From a checkpoint of a small transformer trained on Wikipedia.
Size: width 160, MLP 640 GELU, vocabulary 8192, 5.22M parameters.
Each number is 500 + 50 x the weight over its row's rms, rounded and kept within 0 to 999. Layers, rows and columns count from 0. Numbers have three digits each. The size before them is the row's rms in percent of the matrix's.

# layer 4 MLP up, 640x160, rms 0.251, rows 181-267, columns 0-79
102:562455407527598447409471482418525552523430495544532482449506464554434587493480529400569500531563500553500467515563436459572534505626455437453464520534535570454447475418581513492551497522485395495523509506450473430418544582487478522555330476
098:601498481550452437575483526549525464565432491555528484545501542467385467533538432540465551544436454380491458409539495469520572506539383535517577580468522484462524503447472470490531534500523415498466469567545604529392500448418538386501472428
088:502540463514507394510538518503582437538506492556553486543536364497540488518475466503444437475399567567513473542551523556481471540476604480540547515607547508451516551399538464521507516482452493610452434528509547490457553543430507542500449487
093:480519470475471530445515593500468474482448515448539492607456468568492532478587478443498502523465486322538465551550551573484541512466457496464495511506509577504484416464494474481472602531519494514575474471364446487505422538549576445575511489
102:479481595461509549548517455487532490544539535571513488432443507521518409475560460451455543567473507509522507526482425460562491481569464536526473576538555541438449492556499494546582487618526524474456465425413505519496549531536436558463479514
110:465434497497494445544417466452634516504493463418509567439566507474405446505473556433461455501523515491598527546496526472489541461470537475430523541513568513482561375454469567501521437459450507493489447512539602469586480517567480455568507579
105:547487459483423481561539536475581440457548489551506562489499501388447474477543492472480499554493460421561534434462454462498604574558425511552521502405527532572525440377471462559444450580485415551462480518467514604402498546364495440484455506
101:495498479529530392468420527570495513512607585505485584535434452425570498534550457515439501512498453525483529549539466487493471485463448491565573550410566453509504480473512393454606488525422433528483475502500504518520462542569575534517511567
095:522457459511476404527478486461473543576472569466467518477426513579594492463462486584443545579516462442568511451496547552526555541500366468486558584501534493510502444526498408570430454491465516556566469543337474484508524490549599511539507481
080:438525535547503388501440461537515457524483474380455510445536535533421561509540481580529535477410516528516559461458478623618445504497441429574560536560450460467473510533486510599529572438516493523551542551502531453474527378484520507462454556
105:502469464577504462497470424467565481599517479516497570525556460483501522470407488514550502457596558432459434526512526490473503523437470365522475491500481567596530433548490526479494504524568542535356499542506568507527520482551564452380484574
095:558483548454496513472498539502463495492610600519557477477524523432488442545460506526481500503567579406504453537571519541646501521520517491514526522511448387484482509506496510599478451468495540513499478493501561443473482488449445507439534504
105:547480513470547463475476540424554502478549578507488451477637438500489575464538473568531382438565469524504481557451550538511467498482569504542538501511522529599561429532542544513462502481596600535432508493536541516487526517531512460493516492
099:518509592466511448538607541553483488476512506497546445529478514572466426439433532620525506447451453523380501543431514492581588474428491498523537550479484411510485525517514455469400537472540530509536510456616461461429500421529520463519489560
084:559492510507570403524529454481577556460461462486463570527536463464402504436443554467547478536542472441501518447453512501589448546447489449543530521514480592601527541594535533501563468430398379436503428533446481463552442525511380530552430536
099:530512520510498451512560520401419526514472478493569519539444430514486480414512420546470494443528511515448495541554613488623461493436516537540467461596517515455501506463544466533500516482535440572508376561525610455583442514507528510434615476
126:483402519471501370417496490581510539514494472517489496506520484541503504535514609556455492383493453471486466466538452545628450605491402461502561556490456469588475532540482435479540570529512550483467497554621561467511430525481634508454400463
099:431511494520446440438519463485491473526472572516515555523606458455582547508486553464607484505542547474649479462445432443524496551561499524522496530541559563502495423545476468514456520456541480482506514473524466431518534497478377496506453474
089:472463506480445524521449501456490521448614498524513474445507402435511487491566441584423507619430495520492479459508444497530466481494506559524471518562513468502462551480599491513549468378395577518541489521552383551549467492437511601461387403
116:511449468512457554444498497418582494545536371608532472510517453535517471479464479457432411527425428411500526503543479567434599526416521490507518503548499529638549491556462436502509492507510481483484520495530479384442568472574561596604491520
106:504393502547454540512365515471511421510546599491569534546559543511451444581484483437539489420464468501519492492462494463559472429464481493612507515507511518405512511581486545570466448610526411493523520565480514499506524472519453499537538497
102:494456410572426538565512409511563511475531518532624574395471508511551468512535487646534480410564363546471475505477449469454549579474532524587497470456490475547518555540553349516477530475459511460456429518582566472568436568536538519486486529
096:383514521526562436509375602530509544547522520459575526473520467465451560513536470484444469514528469461488506486530514421572546533558467489407495555540509480478468558529487531522392491416482516372519454496498432470519481347582559511445530523
119:499563443535411457531485482538522588558386407532566486565520481487511514549555517466489505542461473520524428507436510484467412448500534555537530477603526410471366495570529434557459563411491576405575481506582496471514481414437582435507505385
086:421542471530538509563480534523478401404582519636483519522420472481457598469516579576446446441440432501498482513540421432516531508439425519488499527551549540571479494437547537458596505520542512499379502545439384510492477601496462546566422483
082:505549533480421445446465556457419573397483451550525548517494470510580453484503531520514518566460584477518346455505481470440496480452499499522549515481525420558544369439521434556450529489397451469451553517502507485530548461466562526436483556
098:544494481520486559479493407546504465551451416409538595461457511477469536490600515516569537553576520456490531405434415463495482467455444579469510547448455581506571512489496450521540440541490430526568505550561427559528549493467549516563590478
076:500536463497465386548496509534546557505538439527524525421568511450515604474433437517488521460534480534527444532519656498444565525537485592578487580467502536447542494514612435586500455479555491488515495499457539457423495623452548492419521479
105:441513411487557566557551443515509547534462515501534581523502432490542542514477510421507427472575498550466490460579422487588471469422372465541505459569482489544482540495479457535549462516581497452490488471499543415625476506532547489523460541
104:609494458452479427502487566395471486540529504494471526582501513442500473466567458471438543495443508473489453433536537502585436427461436506565491612439630407440458542630480477570523464444401554497377494465461514486512573611453632501529505566
100:400498459443539433520479518493572468482511518467501470517492428530508532470517460556559475456451424469469461595488483539453524554454485492483549485538376497496483578467529610545543507566474579471534461485540487450486511506436461498487522461
092:404511396508465586483521477481445510528445511564506582470483596518435435486536457582573398592447477505447541561551500517534533473538410568459481547451609523503469526526511500599532525529438509480548512475515419469522493446575584498493406543
076:504512545464507453514511523460511490455523517494485344542474535472528546539601495537493541499511479588578406500502495588482485569548526482500483543522463487576548435507547521441559515412557532546582525486542493552551573524544494527534435464
106:446544612477523549506608513516516458526421552533441462559564460538386444484469508522515428643491403538529504545510517494617469477481451509495561556451511449475437498532513577550543510501449413523467523535467396517461539534492621501500480496
099:485491530544428496472510404439472584483493574500488480576520595509407650485568472520407514449470584498520439506483487494543529570480504562466469452555517462471539477524386447593527486473521567433597505434489490549586604464512443512479478463
111:490561489472452411446428504445492491519479627515537441572538535559524480427577540602515502485533471389451530543507560530493498524508529500557462428491599561515502551531478630506589469491591512601412570552569501496604578466627548471515510552
114:572397512524444481512502482493466487593403520445483497443524562436487507421527434591457439503478446557539530518443531528570565435442430440522406498491512438403592439448500468517542515523396541465526480467603471445512530451483553498482552581
102:499408574425483537503495518477435457501452516604479505490453516460487476536420457584429500573571476481464519571449502473485484503448473487511569530490633498607613521426462560441424529462523421479495523513507569537518533511541517636499485608
102:414556551433473565494583482477502595415492532549503494523508467486536582419542389459493440484457443585446524496547487478561427488544490471546510632440524501488583483525496540521476608400460511500544534430487495470517532487560459544577415481
081:589459489578513400396387641506508405538471473540533480495504512506511541531492471473475492440484551408488491510563448535518506523512451574562534508497558478468505522582599435500596538514493500450481505429509499547424501470480548564464544484
093:473506466487538542475547551575504428556570451458584524561375545513587521482406453566460550514504456528512415448488438526448512547558433500455516521524415501520543548467406585454468519506507524490553485505457582438470441467540512479470543378
110:503423449472454553524590580515513474420516498525585523508540494534493521533497418469516482488533371452516519504572547481474426477546536525462491429444494582502574490566482595539483528563413460477501522465453445516480497493557550451580478422
104:484446459556513516623482468526446409536463542590499496523596444440539428453535512586597525559524387544465527486490423467529561490465466447451543440478486466476534508419515534502499441455533435456523477568567515545467463529425474446540553604
094:563484462515487433550448471446453456460445503463497560541397493383429527456482526460574540637513546513462560406497517467582453504454510509488611495549477499483461645528619432534473534563535500419502452488503546551467526511552514544541448540
096:506489519531507424513556555433556488519499437349425540495475442492540476491452490494461450550516451512504456515506455463434534612457461513507410565547524520587587471541523558534493501473450468455547521584439487566565527405584543532489578557
089:514500476572448512526474533529491463409546467499533448502505605524414523593438544461572535567482372374516510433451536533358523488542482481481533484440471480501548504498500522461567551509474523534547571462462443528497462571413568557433477565
087:583477427448466467527562395472430515419488461566533519472391534450507415461466449494463485481605572481581447451473549524498537471511501484500444577508543461483450458504510475474470504553624495526445440596499485532474442541597449567498457575
091:511526451517533575567426585500564398501547477501591545528551644526482569561561444479497481561515481665484445478474491482460466502478470457571521428513441380615461484515511519502645461548510429459539559488461497444496508490483572589560464491
089:419471525445512498436401479474528544456426546551504506541452538578471458549503468426544495507458493409476570386509500545579521453497549505402513549512478492537440521540537415518494506465529501506436411528482467519513541402577551494482363522
079:527489500603538500525611354428534438501535537594504461522500465555481486527613515559536447499513507550487512479566504542515518539478529545494531543553449501515544530549507508513489439523523551538557467482421500509567438489513504490535398488
089:483530526409429379436551450508496479482432448472506382471519515522515500479575526551540555511428540481520472501485475491553473617486504459493552530471514452420590518449538465516493551520531471484560548584498460515407471478517556459628472578
103:473451501460480498517484420497522477437511546545457514545489402576557539565569502501440516511509523440480483512584488492537439534497466394416531533520569542559528510482392560480424479465535545529534537466459530489492544392439520494596476470
101:469567442553523464414468496438606555529491426473478462544522422419418519494420534528588465448550530488544477475490467570566503464452393531547504573575514457520578479517452452558499551511508530489489520564459453426500548532589463549448493628
114:512448535390469502590450547514474597449494557477566489429439449520512471480452478572414466467662486464460473455546516476656513510459543499598539477472563486457479452453448520526515510505521534582485448582533438576451446605571551469508613506
098:450451475434493451518517438492518478503443542485500637539515597539453475513533500539508437526495533510444424512477491627609547539481430479550466462458472480474508537505519455414412413429588493531511444611492493448418491435534485482520502502
110:487412515551538434471607392542543458453474516561501453559547511521498503483549553505453449527527519610513528536541558564529555402465606498465455480490385493431476462532516479475621505508573492542425477542433470344525553492641429533475555543
095:523487570420468417508553517535526477513534576484527526493446505487492492525462640439521552503516507431488500484545449537573557444457512421552513500521605414520585507488487516611494560546534459475468517559577567366551573593454451488489396513
096:560427561555446460503529534517517463564633455426581569518465542477483472566467545520474618536550432485560394482484515489545570598563499555432561486450505425552474449470539509472474491531489423465548556514419406439525534514515408427427467450
102:496460576500524469524555520526445519483534544470499451534549544404473480419558565529572461376564550557546481512529517492637471444534529561525536563414506542520548572477414490562535553505554538458494476504473532528382537507490539522571434458
096:458641525450471510495507539471479468522496518545495509457543489389484473562548444489505554580562592431464512407536450577435455555437555547400540525510451536462395535452485531543493515525501465427534501470559478494516486471373550472512548535
108:411481509557456473515570543470430396538503571431524620522527498523398551536465450552495571511534524464540529439487475474476528439385460529436513522535484495530439580450471491478456610553492530523474533451535595508475491521494511475537533525
104:448380445544436452507460534435508475535465558544587420523533455526468451584538522447469430499530408426522434556523599553485610447369542467571504544525573513448486524462441449548609509543483501440446538463530486540491504594466511476502400559
094:558469553394537451423580594519417538487507489437501551555522403516442411474494423547549523483467566531469538476491549454402495475336476460564451556528457425571607478471512538445461555533398457560441517456449550429478531469562515523513416477
112:466439455550517545541539586503491423535404526534488439515541527474491529539509495525479422534528403520506476464516600507577442401442542423598494521539621512541474461460433578387525474489498473488534470480509570545401493547600485513427514595
112:549537431462502485373572496456518478491583474565502532516511466396528536437536469429424547534500453540462600549557488477542501519551479466496452614510473475478599565446571480473480563469525452426513562514502453406490526583520532526420474457
098:530478485471477459508483514497436512501546487542554594383469522504485419457483559514532388504487408502544605556472526496470515528478514548410468538449584643585573474392467491493532495469462526522452516561397487454443531507508474444476477597
088:539474552578541539487489529479434409484566569426442520558494513545556525489525491472500474562452548501478490550503443598504460461426501479480534516491449423527438484560464441528471602403556481536426509524526597500441584537459514570479467584
084:461503486447525338447535531493546515469479417549472489552537504528505467443518472578536470566493511546502558593544577391510389495629494532407405540467544501524377487497562493484529496480549519576476485382455514479468517563503503558467477559
101:462444454526523467475454480629538485417480533481541445583498494465390437525536439555423494471558411544486569377529547439524511537504570478418520509520552552463532470516489516523430475626478524474491469414500499524395486543511465492471623568
091:440528486618543558478480497543487474543506475454428433420521579473459587498419401542430512515522448456473529516499449484522517489422491455516526546460469536540510514477510595626494565533478501397548514565461433529522546487646528485456447427
094:444509467451500404612412533584579449473437491587561458538540491509487504539531467538546483614411531526515465478432472503550524460476513439565560481596490575552530468543459512511491508532472418480446412482430467582472598507587438439422567544
087:521561477499497407491396493488386420512419526416470553528516425580518437458544526447460496545518579514597533564577502363489486542486545510534555530531474428466567513526503509495508527457450525480450509461436582539517508558564490451487535466
099:501387558581547516453503466471431505492424505534610651535518606451483466457464572535587436491572568548508526447539462534424460498492466406454545431435533579450455454462502493615468451503519478530500525578480487576416538402500460543425451505
113:542478550559534556449377512465426417453481537484399521458590479542561479464480439539492412446574542514473451546491443469506484510579519520585425530483480454571475517569438568498512443501496606621510526453513579446482454437568508496447558458
099:421469390438440434478448490480526497388527492545505539613417530567545438529576553496482485484441501517575432471543534540502540436517497487427492522522482580517494467505520588566515435521510456542499489465509566465520562471548466446457513448
082:420480470479438442553492513447640455535549551517556435467497407482503554558532512550606474422532573572424489474401523527461490554476551502483463482547481483411505552454481554478484532526425561445511497603490516449447491492514615471474495480
101:530499519535457474492429538453509525541558477504523558502470478503469481428559534638552484425467553454541428426477540468501493525439437536529491611394515465426537562465483590497539484656533589458562494403486502483571518539512480518586548437
094:514414461554588457539515399434397600510556410523530530526567556461573563550537529541413447476531411484446445523537458514463525488465483484460537526555505534466529545451476481503380498530525560465530514492547521532416480458460487353488541471
092:534477421507457441551523552422504476525403521477518525499445606513558517490489434388552437445460507472521507497543560540562480568417459585483449509446553526380473441437514428570563540544442519489504470467497423487403573627514496481539556516
107:558537526434538468504488465501552446486541497506402479499510561484432522453528530603459506492599498523614449483605503408555452474412580437493542529463510554527526519507431474495454510487542635374446523574554551551583406463502487482506437501
087:484520514450551505455538542528497484577473502530501456438482515431508426465480466471525466493476598503529420527524509567506491541442430471513552412430495526517594498503582462522517518430535488509543554507464519435564441504484516509585446582
102:463552521487602412478518547452472446494519471585488467485397595480558463493480553528489497524521443572570499472517434485501537575526419499438360531553533487476501474509428453587469579503549594531495519556466472455562477553461517534428513494
081:501502465591456461580547473556515527532611479497574456571478379543423531485485511530510525520519490428424467545474569453498487537550491456545440522404522500503496487476507525510544454507497385486454555572574568464459440447563475501474471508
124:459482601507512526512530487517498476451504436495469504461521500491517482466578487535466542548467557535437546537677458509499465491567617475405567474472487578533499531420412507483450557546513456470543536571517498476578488437525516525618526565
111:478555454504487442474524556499524447483444585482418563534473534582462605487569466482483470516501607478482495528501469589494495537539573519473475500420528405519523489502533563491494596472633493515560544504452455529550483496527493542524547510
111:484502462523585540492472552488562451574538528571574522435441571508573513461527442433456465529531400448480475479492467495443596519503412430452514475555534530540454446601440513472406595521473498511502541554521411486552467567543551509500463508
104:496487600494451547501486439492455539496482486529498494426476531443529485493440481527567466461541487490515536578559501489593503556464439456532506553494475521472462474573507521605575446460528523518491534363540439512561525434530424468537476572
# layer 4 MLP down (transposed), 640x160, rms 0.129, rows 181-266, columns 0-79
096:438518530354486668520555448484452513428544465500475445476554500402510469498541541467496359432446601498466469507528452512514541498537550595543503450502521504539493541604531509502492516578503603553424491404467508508534473428437510516459559518
123:561537523519493511554518472466482492574558529459425409532454594401480419522557510542481446507486572472543522381594555501528510512482465517527601409485502506502528452444560592548450496495566517627456430495498440462436490528536540452403436566
091:501451501560578593525418418433399503468495503409465497505434586512542540530459486460532540521515461461438511575518511570469465509532465523497595361512533485520502486555433599520539427488496473391456471421517519536488448464512447502546526530
097:416499579530561435503380631530453477465414622459426520476469455528466526543514462511477515409452414472551526558511454521471471538543549522454616521482538442517453501565503581538506560496442471492518548453533413451608475484475420520479561463
096:464541475525550510536466492359487458576456608416457387425554501573507493530500543529395522504470506462512441512516467410471449586549450529534486447434465532456495499479532514498477475558437471559555456566495481483523567548465443551425567525
107:493501507571532564521527438471518411409568511477497519478582595543388512456475566410464473509553421450505490539447540439495492522439483514437502459548464394422452462529559497601447518461424491556544478545476473515552537489451531449518515500
111:514429533564335512441529431426487516445526483566475527425467481541448551471515510481524460542512459492543456554438543512477537481508534493486552611505486349510480615504502559478475516490486514497495484484460496511426545488549420495468484560
111:605462465463477405437432473529473501513529520479521491537488585370504472473622441582490562523475497576497550549492441548555438521494456448486525490407462461489463548502488483452479476510526497483514515517563419550554494448589602628457531529
097:465419488488457479622544530486544492556505575467423536577487517488517424600513436488448575483510478451583541435466491491463452551507487490534509589485466559526390493502526544496465391541481435543545507579436473545498455391583525400576567520
078:587564525517487444474473521442498582508457486503490488461527544505527585533411540457518551494457512557461438436475458466497476466466504528414515400440565543531564484492554526647514524497470486469538549516457507530476363540505594458524416487
099:509500474585371494488487432424463454466489446495542462532498574505496539525531450463470571358484520478427575495492556521510455482490488460484505404478508513483525491442432455527451502507502423575564428500530458624566539552563512524493480464
094:476498478466509545445441499599542610508455393461494378460469556593547492426393462475435474561428534434515488442442456499422484533579504495538530495459503502527509439553451554538475459492513556567539625587516481583508486483605492526559492552
099:527505493391546445547512531531476504495482465470493458480547512563625445419557419543600433433500584521441500511559472531515455474489532528586477514460554439532458466594462578481414488534534530479477575482410528513564551497494518427547482476
105:565487594485518476573471538461503529486515488472486631559557489461509490597504490468568532507436487495515539589369460391540515498490513573595506526484446493412566519446401408433470440430551516509498442476586519495556496535507509524526533473
079:558459439529480570496446432425503568513500442505417411524491521564565546481504607487514524468487537450480528432413545432507470472479528480559587506529484485507484589575554507512518462415479535435498561483585559538574408625457490507509524520
096:554521563498498520492496506445449541427371553491482512523465436459529525515526544482513519409476445493499519484546503584538475469493420582453480553470370471433542539537571470459501514512357531593463594483542654533479481542430504539470469446
116:529395474437446491450488496589483501408434455438569492474434535501486568461488542488529507513520511483512503521536497549484568581445473502441584539522555451482545491460459472512392509583480517535505535452549510480462545545512535503486439590
092:484506426494597434466536513542487502559526469608426516489551414460553529459459614431502560492540543498608561458414530363476459517493510388509505479552516498539534504523479487487541489503619547597511411433459404449390424507534491493466494461
086:470539451482510559555491512448524420354422546413615472498566414466426525484404482589498573519534554522485425567492552616608532435499509505485568448497461503497448521446562531606509522485505470415528591438463489500451507562440502533551570540
116:533550447502447514531452509478438531482557400542497409441505579494476534472452465508413556548395494519546489464533461511491456525441495421450531484485530517567512551666407578538475579524517422458531601502502494493519532494488481483517510544
105:453567473512563572517550474527515494553567381461524468502464510473511487590554546548481498527502482457544561473528452467425451480533557499445485488464367534569508595502500593427471433452462526485479475477499503555520484517491461516552514532
103:429515493512432457524512572505557471459574517516520477505497516531622457547430533519444480456534507496397458503508542557516456519518637523522569492502460517485485402486540520463554496505453515601411494516466520463581459556585547512514470453
094:610522471387463456527575481558454546561541483494503488523496532495531475496486471538478579473417530562489500625519455587454466525468468573571497397518457444497536533488564422401560496528518510636546571457481533487436495570499528449508542514
102:482500436421451474500502578560521496425416520450457516414526420475506528444486493430551478458466481487513473511480533456444458487544490546442394580494392391501544577502542467518566492445530513520519615548440563513521504382469518585558555475
089:488517583482510569526480454449587535448456463517507548510547519464466466569395505547546533532476460595493501507437532458503502485595459541490498553626480476581459619465463449475526528478476481435427449434413471450479411476390508490533439559
085:493445431480535495501476384468514539492547475407481486458415490463463535616421552420433565413547455525512565504500447603478530496463609634452507526472553574495492602505405457481485566456549586573501530476497554524481510556557578435586478495
093:477526412394511489558492472531539513480493534589483532519582494617458423512530512514528486505374483533508515444489472577517522526493573445497576455523498471475476581560597570579430513491557515570499483529497569457463565481447429495519460457
080:444572435459511458502506456560464487543603516506465475479543568519542495574538519551540435529448448520454412491420421543439464480566522486446498427568495506476436470627503477481512580445488529445478480528444409578509503524485623375567476503
106:497513496474499474597515587578483528566581546444453511484396514528468500473508507553452510463477477454423452597495408472525564535422565489484450485592503559458562521579478591452600400442428501567450475532493560500536461473536485567479423495
096:536548426444480466547436497435437568540590518567403530389527429535470531519477525560546498477481483394551478515561459614477546464483504490501445534375471479512445590454529456429517471476546563496383463549461538533517521519485564455579504574
100:637487539423559452494444442512576436427503411488380434507508460492571524505503531558456542519506508514457572443478582422474500478504427468493528490548528512512482498457565507523487546508504517564430470442559540448478484482427476431440526583
091:512475458535525537479429516408528529551498463578488518440481511557588608508537433498461539536487478471492447440559568531433594524378487461582486457499427465547700502564489430467508456498516510517532424492488478541473569552604415493451511459
084:548457478591554452552526527547506553520468515497548535443486467509513530561488493496517520476430511408469492462543563503395532558646411523532379587495494487453543470609464545538496470439564430532493428554448494550528505504547488470493552384
103:639450582530449471531517470452482505504487442580473355506486435481399479594534501567456572503483573439456446509473523518572512472566473492459515483528526544437520487484539470453466495502445511551527457536437397582556529534482474489527533398
096:424448440543458505491515478536534518469449484472493486492490541530473564604526581425523379468461519524563447502547551533642534506636507451459544444464467548443550569493505545522538560499549490550447566510497467496513529428522400520473409494
108:527499512562453576563471514495458520483523496476540544459521480558403448510499588499522558525454516572513615478508545461534562457539386576399488589483458485423522545621486570523490509564499499502564502523518424525489402484537458515448467432
106:517517544458430446457437457526524408554526458508465448479476519545538605479555521443432550478541600460484567457446378541532468597489499451531508546515640501466462406448428393477530500494489583487589441484542513444494542528559514511462430428
098:496482562613556444509529591512410562513501496423430555515455495461529487427484511436403525517435474546500585586392463502451463367392458425523514556602528413535471462470470461559492382552462444524510509453503560463528520397586498582533545478
105:480572525590549495537505430542402486495444537520477525545591541550409571549459495573549505452513532477527487537498492476501474452486499607489500477518527525477414497470484487481582520425564516533424498461424497564468547560536543526549520427
097:477470503444454428530535483468475507549625533457519462586441420492376472510606481453481503546436459527461561567385496480519584477535551394422498509515454514532447560506532490452469504481407549582497386562469425539562542582548529476565524510
102:581465486447500530527453456448510669467520583460434521500546552551455473500502570460570525457566494499535529559524593453512486404425590574502500464488523456500524446509531488551533417514528444411432471496476426518466551519428520527605495576
104:619465437405545489536567477494448561468495431496541462522480489520582476431444339567545495527495468460468528523528533448451550472582491440489520517463489489543472519685496544540565544500402467446571498462495502577461439428558483478633476408
100:489456525516483488457454467485510677504535435512571517582503505500516546460522523500528535431517476513507483503498506506554495509480474473512456450524551521601507545529490487649518488508492541510450593530465502486410428540497524451435517467
093:526551592546532511504461555530444414553467461464556547503431506567515477626580559464588524463494485447517533566474484544485490456524512510483601525539508453532482534517517647538541540525540507480462544457553527502494517571528523423493562434
098:525512611600476457474434541594534404450616520471548537517490531548461497556445514553365531453543546549516477524482530504491547517573479556533633505546383471539506594475530470481399550481494500447542510412536554493506407538450495539538452476
096:443505479521521589459508419516529525543480443486535455582481374525581516454560462490480422498513464506474479513532449508491446575487438518540471522578492513523480530507524455501322476545432611462516432458532469560464508530499544490540449498
085:420547486573442480474449419460452456492467520483484546538510501485487536553564502478465449645568543493476464568376428527447495529510459458486444431488418523572436514500507540464428524539517496521416500590416507516523487529530461467502553493
088:494502535574490529560505508508521469537481491510464507498571472401581515505536506598489496472415465470440483461459543535481498436506475540614507515521435513479420475468595508585432430483399443497539538536404478521488473577538495405574477423
098:567455520403404502439451533490585515428592436542504449462477475533506493469438552494551493503427469533564501482515509423568536557549552449480544483426515598448528525472534462496412515595457541409490566467513529579532486546548432620518502467
086:530512597580500421505507379524461477478497452516424468629511597592531555473517441524452521517516535461574545498500456600461529601504429583469458502569458496543525545488438577448467453510412485469512452488565532447491464523506610437438403490
105:555482390546575557479470543452441498461536533491457554572463454508465494524462408472445496500578428474446477512540443490412510500567439587501491485487363583419380548528426511427527488450525527536510528497484593526610478506542503513468516438
101:439452476476495538516518481508437522488559452538540538532488488508513505554456494554555436569565477535566548521504591480535527526439498488429521469550545569611436549493580530461427491459489497473495556512543436541526465453461548456507594485
093:531584584556526538505435436415500547515658447434414482523535481500467552400495512479483428483541508501517480559427501523508519493484497456574514476445471431537546446476521496491490511546506565569549499525442565590442512546489495472428524565
109:449574548510468543574528486501519568549558461598495485449564459599557440475487513489489453571444504577479477409433533551535490497535541427536502528447484484448459507429544518471533553514521456502498468581467530535494468448457509450411516568
095:469466577578469561447525528472544495505623554528456497433501450616496491568651542502520462427436566504476527490433473499407563428473540550542519443540513475401534482450537485387505488414536454474490561531550504520458467519443479493442487478
106:557549482523466518459571402537574447414515527451522475505539561519449497504559518507551468533554620518487521566531517491595420534532577474556526439455456460528394583495466440433443465505532453525471532495417520506437535445544473513481461521
098:554483486422510520507514524538597533498437443505497545523422456443487529488516430409476468449605404523571554481541385517528529429562519532445542531404559531447527530509492552428495526486472405529486514538569484472541571507571423540569392448
093:457536509558536490526475488414529521629604531379512511480518437535474522609516426433541450474466438416591542524447500549510481517495589562491531517535378516485555521538516453506479514563535493461575549420510547539536529503453581556602454527
104:434539480460488457418546590417383469487531532431513451542555517528489518494421501610547512432516575538474476490549388525637449423456557537591521526534514563506486555505469479532575492463506488471504529505430554490488483475479508595572454446
103:554440458501518492513533464409489542490541441450477546418391419515476494429567617526520419450411478589513523555462543541504497468447403448546536505448498484554546479562500497436499518540565516494494403512524507527582443453478487515543455501
109:488537461477509411432453469421555466510513528409446571432474574530548561539506468471493491601569535521463452523415449523511467452478503478548422444472504444484512575468538505502508517483495551423542482479613502483461541440576553538460507446
103:494407516477407513580560552450563499498516468564506437457569484520375454491448568456494516604560529512517364504493555505491511433535470485475533481498590484523449483421484509486544560438531405419416531490418528475612444521532399510545440532
087:444560437514510380493510452430476475474461578540501442486403501508552516501487534415501528473540496514494461365470526513493466419522477523499486415476538560438530562516443485492450503506485484464495470539453519548401507529612599433580528491
099:504451522494513512539575507530550523497435549522590553559535509433447586520468462517576446561480446529455469452543540469549491445474475370517451525514625477442525558400477454410532601476507491453476523522530532456509511579528474409516441464
108:446486497480545597492505465509615532512543520458484542522604485445525418523561509480462500583477456531585500534449497498615474526487530501424482517483442450531530476470486612555497439534421515474500506485418475543551492464483475609482530467
097:490532538493510493486444557439481538559404503449522528435526416535539469423451475389501553444397484522531574413545578552543534460531458570492504533465533442553563562490560467517508441494584452492544547547471431471482535527395451527491510454
095:549533432537499444509416530439490544525531475407500495448524512559468481451393541473376446530446424574622577439467568512505549527479458579559457546545541540531589533558535508489454505512505573519544575520526437495590512490494466493460463465
088:512530521477564469515504512440488665492534475464449511488517476486429533501559489423479527494420400465564392575506513473452520484586508539455482468491484482517468509505542425483586525550584520489522495494474554401420477522580442468485587509
092:570431535512403474562484554584540412539451412533487555455528478510480412546486472443489494528510551579501530484441503565497525488471593491467498422510518477469580514592493515438499480500481530475457420450545556485496583480471482527539637511
094:555518500504518468495588504494524408488462499441521531531505350461468452491588509407525483476471475447478456484523443480480475488511556465520525474568551423556477496472523539520556394577440505561449433467578442572573490461486456501558565553
092:528549545512463425513412569522489597438614521479370539530514475433544474493489421574536437565545574543485410489602451488548493503515485448455460474528522570428518407465426536483563439497530427415477431498464620525457462588507544498473448443
086:524593556442450443449491404494354462521507486428477413553424461486447491383433473491453450507530463492513525538487595555498549466514463466503489450508501526552506482573552556464461537531531543490527574438555491476516454498425520447490536482
097:498418563496537508454461469496578533544515485510541578522567429484439576500486605493467477503486426625547534499459401511456477443488493390525516488451448469560485546487478571522490522610474503540486546548450528484443540549485453503470448488
108:452494460482491485432446511429514431462523434491494576504374539498488468560509526553592491541524497392517573451463548529551432478559517543572523462468408494530527592524417440528552497518492510511528538469543428460437454386438537531415521552
098:470493530375460508432530444455487515478512490482467505473466478503555451502510528593462541537584413446490469480475559453429483490497574430500507409515499535471490555473458511452618435614463526511507464628429454510427476562433540506482551537
081:542502521477468464539481433468558541447509395519447520441443537478528462590511513484534449555616449516584486491528498521523518457459485514511555482493565514563558441547545482440432500483483460495467395498496530568504448555501507504409417622
097:536477514530529524498523556480452503541491441512519527512447502546388410487549473503538514392589583445527515461459442485523458491433421566501513449539413456531478552552407473501524508550585485513504463439514516519525514389498509549434533581
096:525563526490523471530496589489495495502552503429407515534558484457506467619580540525450468594455451525457490563402536492463538550518498469466550549561429629519547546552536536516442519462456435463512475459369489513467475439522504414507503493
095:524519593543494481482457521547462522579515474456561448545439506525427445468485600343441489481523552486464467522522546533445482439504443537565493416576433525553410552501507504486401410490469488498459493450507467528614451500531580535437442509
103:560486512492533419482408509564489442500550457403474556545407493573428475572505536549406542512440485479435532527557487540535453493462611494381581483432551489529544539570408573529423546578589619446494482585547467458515473438558451516597518518
085:494543439565519550480504408482550486505536421495473588437472429448610543526576490449421506371532474378528509463515527513468465511553487481609571562466538438485484609518504496427537477484462450487476426552506480642484469507521467547570512501
094:520504631409502497459435539457508475568499511482440513359509473531487458536508489475518541473509473435471503510488421518505571518516500435531461508486469473607482456526516609512572452412482580544542486541442444443574428492386501555459438480
101:532462441387492557477510517434480457445423528507476519510489481386536473469497495470457494475513457593552509545536437484572488507489395591479592489566503600446508454482456448503458592537496641601460491443443385561522509540496552527535480452
114:477409461562477546508451465435536464445511442560509504447498480489524581473400528430557540453543502497518520455501519435523568554495452553537451467512490523590510486478546415483544465540510423486502541541545488502557608465610497454525479480
123:440558482532514517412525565438439462440473583501458448496442459460503543448471513508455480503518421509430521513519478554490596530516481519533493394625493494433494528542483482484563582434461528499629527491492517439539458419485490475485441483
111:574492489482515567534501500339535476522527456562420559468508484607466496493499506488491504481515455527395493428530545554439543429566440446593607445495450526640395474555448603495585566448469476567470533485530418469460550544465409532479543470